{"head_dim": 64, "d_mlp": 640, "rope_fraction": 1.0, "bias": "none", "optimizer": "muon_variant", "lr_head": 0.00775, "warmup_steps": 200, "schedule": "wsd", "dataset": "wikipedia_en"}
Each number is 128 + 24 x the weight over its row's rms, rounded and kept within 0 to 255. Layers, rows and columns count from 0. Numbers have three digits each. The size before them is the row's rms in percent of the matrix's.

# down: layer 10 MLP down (transposed), 640x320, rms 0.0372, rows 10-35, columns 160-239
# gate: layer 10 MLP gate, 640x320, rms 0.0358, rows 11-35, columns 160-239
# up: layer 10 MLP up, 640x320, rms 0.0386, rows 11-35, columns 160-239
down10 118:134124165125159156151155141132155153100165143147151134077139165109114131133156147122099102174169137116154151126121125127115150125121099123147132086057141110122123114095096122103131161163141126137082147116124115169122118119105131161167144082
gate11 099:137111123138088093166117098132112103155161143109111096104149110070119114123090133147139119108102145138075164125144084108125109169143136108135142127135146129091126151138137151127150170108073126151132131177142148144124175115170104144108140135
up11 096:130140144148148153171136131164179117128116082130160127127139120100187109136129110149096158154140137146139130132139133096106095144077129183156141095119125095148127122154110133133115140129155088131106117117114124138149155144139126146123131134
down11 098:087081104132110127156150105095127113140135142102119128101147091091160088142124132167137084134147121101098160176131121108129108169146151114131163173119151111140146165110106131166173137134108163136126124174126151155158162119149123138122116104
gate12 096:132130111121103117101090111106117146102151184120087131133117183112140137083124098130089161155160114094125186110115170140119125125149160174136122111118121152173121126139089141137134084156170112123128124140115131107121104113145150139136107127
up12 095:150114136094155109102122101150124101127079117117149118071100126088077121190079156097148135142129136136106154137123129148136078112134173145112154142129142159071113146106107151107157141118090103127137135126156110159085102081110157128141138127
down12 096:089066146157093133118152168161093154125137078121095158129154139119111150125128094137147117157143130141157136118164148113128115140173160106164147160126103114122120152187116123150127150119089133123147120148143162134150137133136123141126131122
gate13 103:116129112107103068147130113125126104095114124110107163110129128178149096141127129153102100195152145136133159115092164132150148076157141116150163124139127157135129138130151128149150180150135126098138100094128109123166101092159210092122107128
up13 099:139116108131136142103106172126134144145169137138104131157137088138143151124099155105132099087129132135081135175121088165132122120108125137123132150175105107125105112131098133113088091122117111151150121151120097141120114105106087130105135074
down13 101:081153124136112096172131109116122127108122100092103159103137148127145104154137142164135121142128122138091145155142138125104117086185149133109160076112125106123171130107107157156173115149102113120107109107103128126151160167116164112156089159
gate14 109:127158122132129152089132139113132100114101135092159152127103119170116094166124062137094113131147086121143165141114107153152121134109110112141110143097150106113113144144118097165144146133164171141137149106149128168094100126133110146144130146
up14 114:109160087141150137117167123126106131118139149118150142111147123154101097119129093146140141121126103130121125119162162131165129130063117149139107149164121111080094126132089119120170115156133131145158156139130139143129111110146092116129148124
down14 114:168147150090174134105177132118118131118175091143076147137145101063125152161103107152139141115110144137097160088156166117131112119113152142096089124174123151120125144126099138095127112124117157140117178171118134125131085106127099176131180131
gate15 106:100127105185181143164137116106130114104118135132146160103188091101143098117130129136145123136141130135143138094155109125129142141130112111133146108130141147078118142146148136136104171138084148130157101145145107143175149133091082071124111144
up15 112:113147092160158149159135138141181106121139116146142141066138088119114154153124135093143127123137146122143107137118116133117159129138109129168108090069147112161134082146177114105133168110106113140134111120143105180132096143150092125134145065
down15 098:109094135154107118135150128107090123132113142121114105188166094121168127121118123175124134101138096138131154100172130138150106127112128132114139148175111127054118148123151144146118158176130148081162160154143120131156155132083118117063140132
gate16 098:080184150135112151111109130156130107083124144098099128151112127097083164162101122125104151135116117134105111109159145125126136163123163106131139161092109152093129118164143170133124141138120148132120092109128145150127137087152127117161107139
up16 097:132111123117103112112160169148154144124111089111099121126172141103139134105146127131138141130151139154145091129116071158156124125166108126121102118144180150101117101091117085167157149116134076111141154141109160142133147123168105102160123089
down16 100:135137143137142095115155154104082067122109114169098109144151133137081148148148111132110129130138070139118150108146169168100157092110139100131151153113122140078130133150143131135092107114122122146166104155116167132112115140128150165135133143
gate17 092:107133116154131127131151097163125137115133121161164101137123139121163169146128119099092120140116142139168093114096119089109104087110144157133105099145104139129134117136143110133129106108134113146098137154126126090125124120145136118109082148
up17 094:118147090111146126092112112098136115136143113106148153118133141093100148098105151092135127128099112131133133133083156149111162100107153124110093136104144108135161144142096150137108084114137109085160108158108141115115117117124152172153152126
down17 093:089131114132111112144137136117158172142146091103104171131156177125139137167121120125113094123135117117147129135149126129108120155113118117149100144136130130141063120118139097070123112128154162181090086122154152113058133097115163136140135136
gate18 107:167140130123142110162118085134144123138132127142109128123118153084128127124123108088088137151131133143119165122091143122122134147109127124162142106103097162158185097152106085138113129062141097158180123095160099101110118138148156190165145127
up18 106:122103130132109127133103194123118139137141165119096156134149137122163111130124125137117140153171134117114153099110122099180148120128148079124124131133132075156176108127121125156083133144158129151141087158073122130106135127126121117130134122
down18 101:175130101166105158079153134105112110099125128173120100148115132093109151134096098102145110110123128117131121122129135118121117143140124110161114107131132136143100093097134115182139133101157086101126107118131166147088176137137129090139119133
gate19 092:166176113119132100125133119157128148090094137123162137115142160124124126141115147167123152133153120185167135124086101110148098115150123128093133107130153111124105130160178149126110111119150103111115156091144150155131112146138142095157122117
up19 094:083145159117176136189109073113121113145137133119131073122133091141149120184165154128140145130100160158142130100146153114122099168110102153137163115118142144161119144149168168113153121096141134133172137132143147141137165176173100131104114104
down19 091:148106126100125115125098118129106137161097101136133148113116182100158129122121096150147135144127073129126088130137124130087140110121152104113121098144144100137159104174115132142144135140146163133133107092169129144130103121122139143168110138
gate20 092:128123081128141147129143103180145121140102100137119115124111107149145148172108109118081118159115087139087116146187138112118146147114160114115130118112184173082144112079160139095113136067132109126158124132136163140120131110138136124093153163
up20 093:121134091139158085163119099134141112081110141086154116105126148165138139110139084120141151125117147150110139098110141096123118102126165148124136115148157141067138141109098124153108114140135132147111100152083159134145113084135084103104094166
down20 095:136167139127116137073145149152152072180134133182097147128106172106144085144069148127129107166152129144125142141129135153126096170149110115137110099133105131157153148146128126106150118103139116129123139096156125116128152121138138115112128116
gate21 088:157119087116096119154169172167102189126139156088130121148134064142126117174164153116114094138131139124150145143158131151104150088111118102123156153096103119131180149120112112139104138158106134101107129117133146142077127167126124119162137140
up21 091:107121111146125172142148142128082113078134146151132107162107076118147139109142106157140136105123127166119121135129083122113114102120125136146130161116128128126077190086111186118079129134106133146117112066108133132163143110141122113086102152
down21 092:160106128097154049118098116135157137151124125147115174121125146119131124149117127124103122121114134087140152163119146123145122173156096112109126110137125109135120087142136095110127094159116129101113136168148120141096115087130129114135120105
gate22 104:131133121152144143166114114109100126111149118109109157141101140138131111162135122095105121100105133091164158138087123154101144101177136140131101128063155144169097111102084139147097135132140139121143089119194120118097106094115114147118152126
up22 099:108130120066124154082154116123091124135119117132090134116136195141095124165126139143082116150107125102153102086132164123131113149124122110105150119090109131128101144113108129133117075119102132075157115127148119114136163141154146115118128130
down22 099:135128117164101090157140144156104109096106159110110130156125092112117145136098118155151117140121128146160166113104171121138124136159108175158148104100123122123132151093128148155145157091078136169113167123140109159144124167148152121152148138
gate23 106:146138131161091099113189130122110139138134182077103074112152133138175120106153138163085121116112086108135132128165120148145148101139120124093106108125116120121095119129133134142169161124124151129135158124094162168111125103138111119120123186
up23 106:087161093120124110108097157122111129091158103086133113112187089122149096145137140124137101175124095133124128115135102129123137126110087159130164131137098102133105136083105148124139123092118101142100145129122132102098135119134108137130130116
down23 103:147086135172164135151110103114134144112139131128156116143136147154133105112115125146146102154144129154117131131148150153085114145178143125145161134124141127108144131145137104111171103120153134151079125145125074117123115113111128162121136097
gate24 112:129141128131096145079138162154144116114127154123083130104081141123089119114146113129111113134093130126135146139097082127182114139141113096133101153097121120156144128146152116111119144113140126150123101157114113165090124100124110130183139103
up24 118:142121197096136104152095107110104122135118121126161132143117145140084094156115131137124128073095148114135148083140121163087145080113118114122136146162144126103073147113130188121123126149123143125171112087109148124132168118144160142088118165
down24 126:161144121140095133104142125154133112151124121161128140110121117106158149089146144139118155168102127129147160127116122108134090108120105106126131124092126174153142099117137095128130134122103122139108167147158115151089082108140104138153145099
gate25 104:136107166137112139122128134136143082165166158134149116134095126152073121143128115136136113141082099119109133108131103143121164124119151120150134112156107166116139167099116162120121095134133109127151096078096101148077107128126103138147137136
up25 102:098097140129166093171108129161105133090169094153159135103139115117133126136085158149157127126103094139076104106119141151097169177096136143134167103143083170113151145091145123147108101102103129136148114136096112151144088099137120136107136102
down25 129:117151121146128151121135114140136141113084097091119105144161118125153120108154117133118154117162124109162125145166180087154090125143120137097105147097160093156113138148122124137170146096162124097129146134138145118150169152101139118122142141
gate26 099:110133081112102140116158176121115129124144085136121117138113122171100108123088080122152132112121080162154140143194193116115123097171092110172119180121142154143129118142092125118116115106127158188108118147140168148149085103162153097135142128
up26 101:157155129139155140126113149159097126091140119134187160114137094099113166133110156124111117124174066121099101136107191128136116083116151116139143174125123095169092076120121124132098136157136083166163147103140123110156097176126126125136095118
down26 100:101133137139103105136101150145134119143162119151127139124077073095139129130149103117149102132127105089123109136125175129125126115188164137156104122163138152126106167129146159138125133134148115083130140132154160139155130122148125086078148109
gate27 099:135091139148133078109146133097125132108142124151130117150142136135134126146167135119149127174155159095128100142137127127105117126105138138137138111161140115127135109164127107169136125098143143108152101148139121099127158130112112069118117134
up27 097:124141105104124126122138136107120143138126143131094091150151142135088100132081129148162095120141159128127169127120147105105144123118172163183161133147158129113143175100143112148131109113124140112122148091118150145171109122074165117151121158
down27 098:105107105105139141147121178112107124141091115099117131139132104087141150138101112090132063115106133119114165145142094144115181106158107107101167130139154128099149141133187080161156128139161107085135084146128137078155104098127147127116121171
gate28 093:177131109161117125144130142163138087085140161116090109110099104128142121141108096107077157170154140111158141120112098100169137068106096128159137136075109107108126164143141133139140104101147107111115111129146120173112119142127152112140165156
up28 091:122133143123095130092131105111114127109160085118140152115132108150130147095119156065123130158108123136131135127104157126139138143121144141158111150100173141130100129120107107112122133091104133129106133153122113130130113155176099094151125095
down28 094:128087129122123103134158150100158122142088136125117129176079143109149088143158124189160140076134140165111142071182104160138154093133117103101166131142133191151110131122140130102110194146129120144165107100141162120151115154142163140132114124
gate29 091:120112108129169137155160107121096111141122097102119099179133130126177132138116160127109167108160126152152152141146148110142118135158140123108156107138129105126143174132081133144118114134158127114112119122142130085095147117166127160101147175
up29 095:130133097164121099142137115140127124110122090170105116133139139098100136165150123101127140179083178140123144090088151146127134145124088161145117147133135162145102145114146106176152143105078133125114140132116111122138119116114120114114153109
down29 093:121157157123170143117140148119129136100123169108153158083131124150128152084114157139087108119158103104136126137134124127157131111138162128156105160117149106178139082098170114173150104123126155121156142088113142127086112150127148098157175145
gate30 101:191192101152158150138108125152095109077132124085112125125108094099114157154126093158159140133093093156157147122097136126125115129108116135129098135179088115087157148117149134122130145119150114122120096144132091145137129107135111135181142173
up30 102:135172141106090114114128115145119097139126125138111105130126117155150150127139109158117119138150113066139137174119175108111107142119135135139151141127150106104125115137162111120201138138131121139129128107150110113114128143103143101205166136
down30 110:127127117119125174163133147103079129125117094088141126133114117089166162174169155123143113076148047142136118111089120149103160152137106127096126152190091140087107113155137151104080070099099093136151131147119093140144089164101079136135118147
gate31 103:114124154116131144143125117157153121129158214127120141078139151143110147159120118090147140066127116087115151177109108125129148104104152091153102154098122107171111122124124148112135113128165094119132127104137124157093172106157124145155122132
up31 103:080129108116113146163111113101154174141128157095141164134114103104115094157122105132132151135138135165158149128162155099116121116125129133138138115123132148128111098154108120096135159097089149090143157101154094145123150129118080088157154153
down31 100:111095116100159108081100158098104138183141131171136108096123165116136150128126120118149106154163126130134155131122147129127105086111160111148183109148121159126105132105158117120092124136096089132142124131190115161160142135116113110154127120
gate32 109:103139130152121140121128122133105128107115126097188143081133120158170153173118138124166140126166108154131166118129163134124123141105158125122116117122094123121116105114130092106144080142104145188116128095143095066152164088103157151119138122
up32 112:133095146154079140111142156129138153142171137128121138146137099127100151144111125129159131147153156143129137148138117153161110134125084152148136119116126112137126144121129144103109127135118117138115109106125114124150129114152105140113139153
down32 105:137194112091129111107093114136134128109144129121129125096123130141129129114095149102132121146119139140114105155151121146108110170114089129124106122092135128085119106163126141068136119108133162101103129086115100113141145151104154102116122099
gate33 098:149160146153125159139157128150132068088138150149130145150126138122165157107148130147103090105133121163132091174171117150124132165091121106136112125141118112169107107114151127110116173132137133135113096141106121106111140161147096118130081114
up33 094:139112123120112129138099073148118116097096134084110116113177169122069140134172138156155143149093135088098129106130114173128085152083110100097117128159156145117110155187072116101184140112113110134095132137097124097154155153126109087121088114
down33 093:152114148174115142175142178103121154136093140137113102149094109134133143164132157183136112139117134106134129135134147144125129132149155100167174115134097143124142102119154117145103130116140126121147136230144132132115137118088132158142160158
gate34 106:130121110136100107117170119103147136164101107067132136108115213152097170152113118129144122144151123128134077151144120158141119174151115100157143149136133057145118135103119117097111125088105129115146119177099154111117113123144134095167149157
up34 104:149157160117139101124096132139114154114134138125114073105146142097150119138106127128146077132111102141162107103149148087153115130082131121148119139173121129119091104132115121162155131105157129122160168133158150134146133159107137153175112122
down34 106:102166148109111137096189113104151140140131141136126108135136167124135081124107116132113153132121103144109126119097109158137178130122082139132132155142151152134152106120106143106134156160115123131114105082152079130152123150149136155112157100
gate35 104:095110171172135136158075107099164141127121151160149128122176180153102114107126200129123122112110153109094126128188107137139124142102115168094115119173138130148067135139143108160162093103155104169147102142140136129115140144189125153137102154
up35 106:146096147136125156077078149111166105152105130061130103180122093140138126161097125136124178118150103122164161099106140161140154124111127104174099116173128123120141135118150135132084172125110112109137121139148124112114099178104143147133153103
down35 110:065113123143133116169110105178175117130117182135169121113108137111127139129159143085148155085153139139101134101148158108109113127099116109097135153148095158156102095105145148128145148103103128110119131107119132146133107091127143100128149155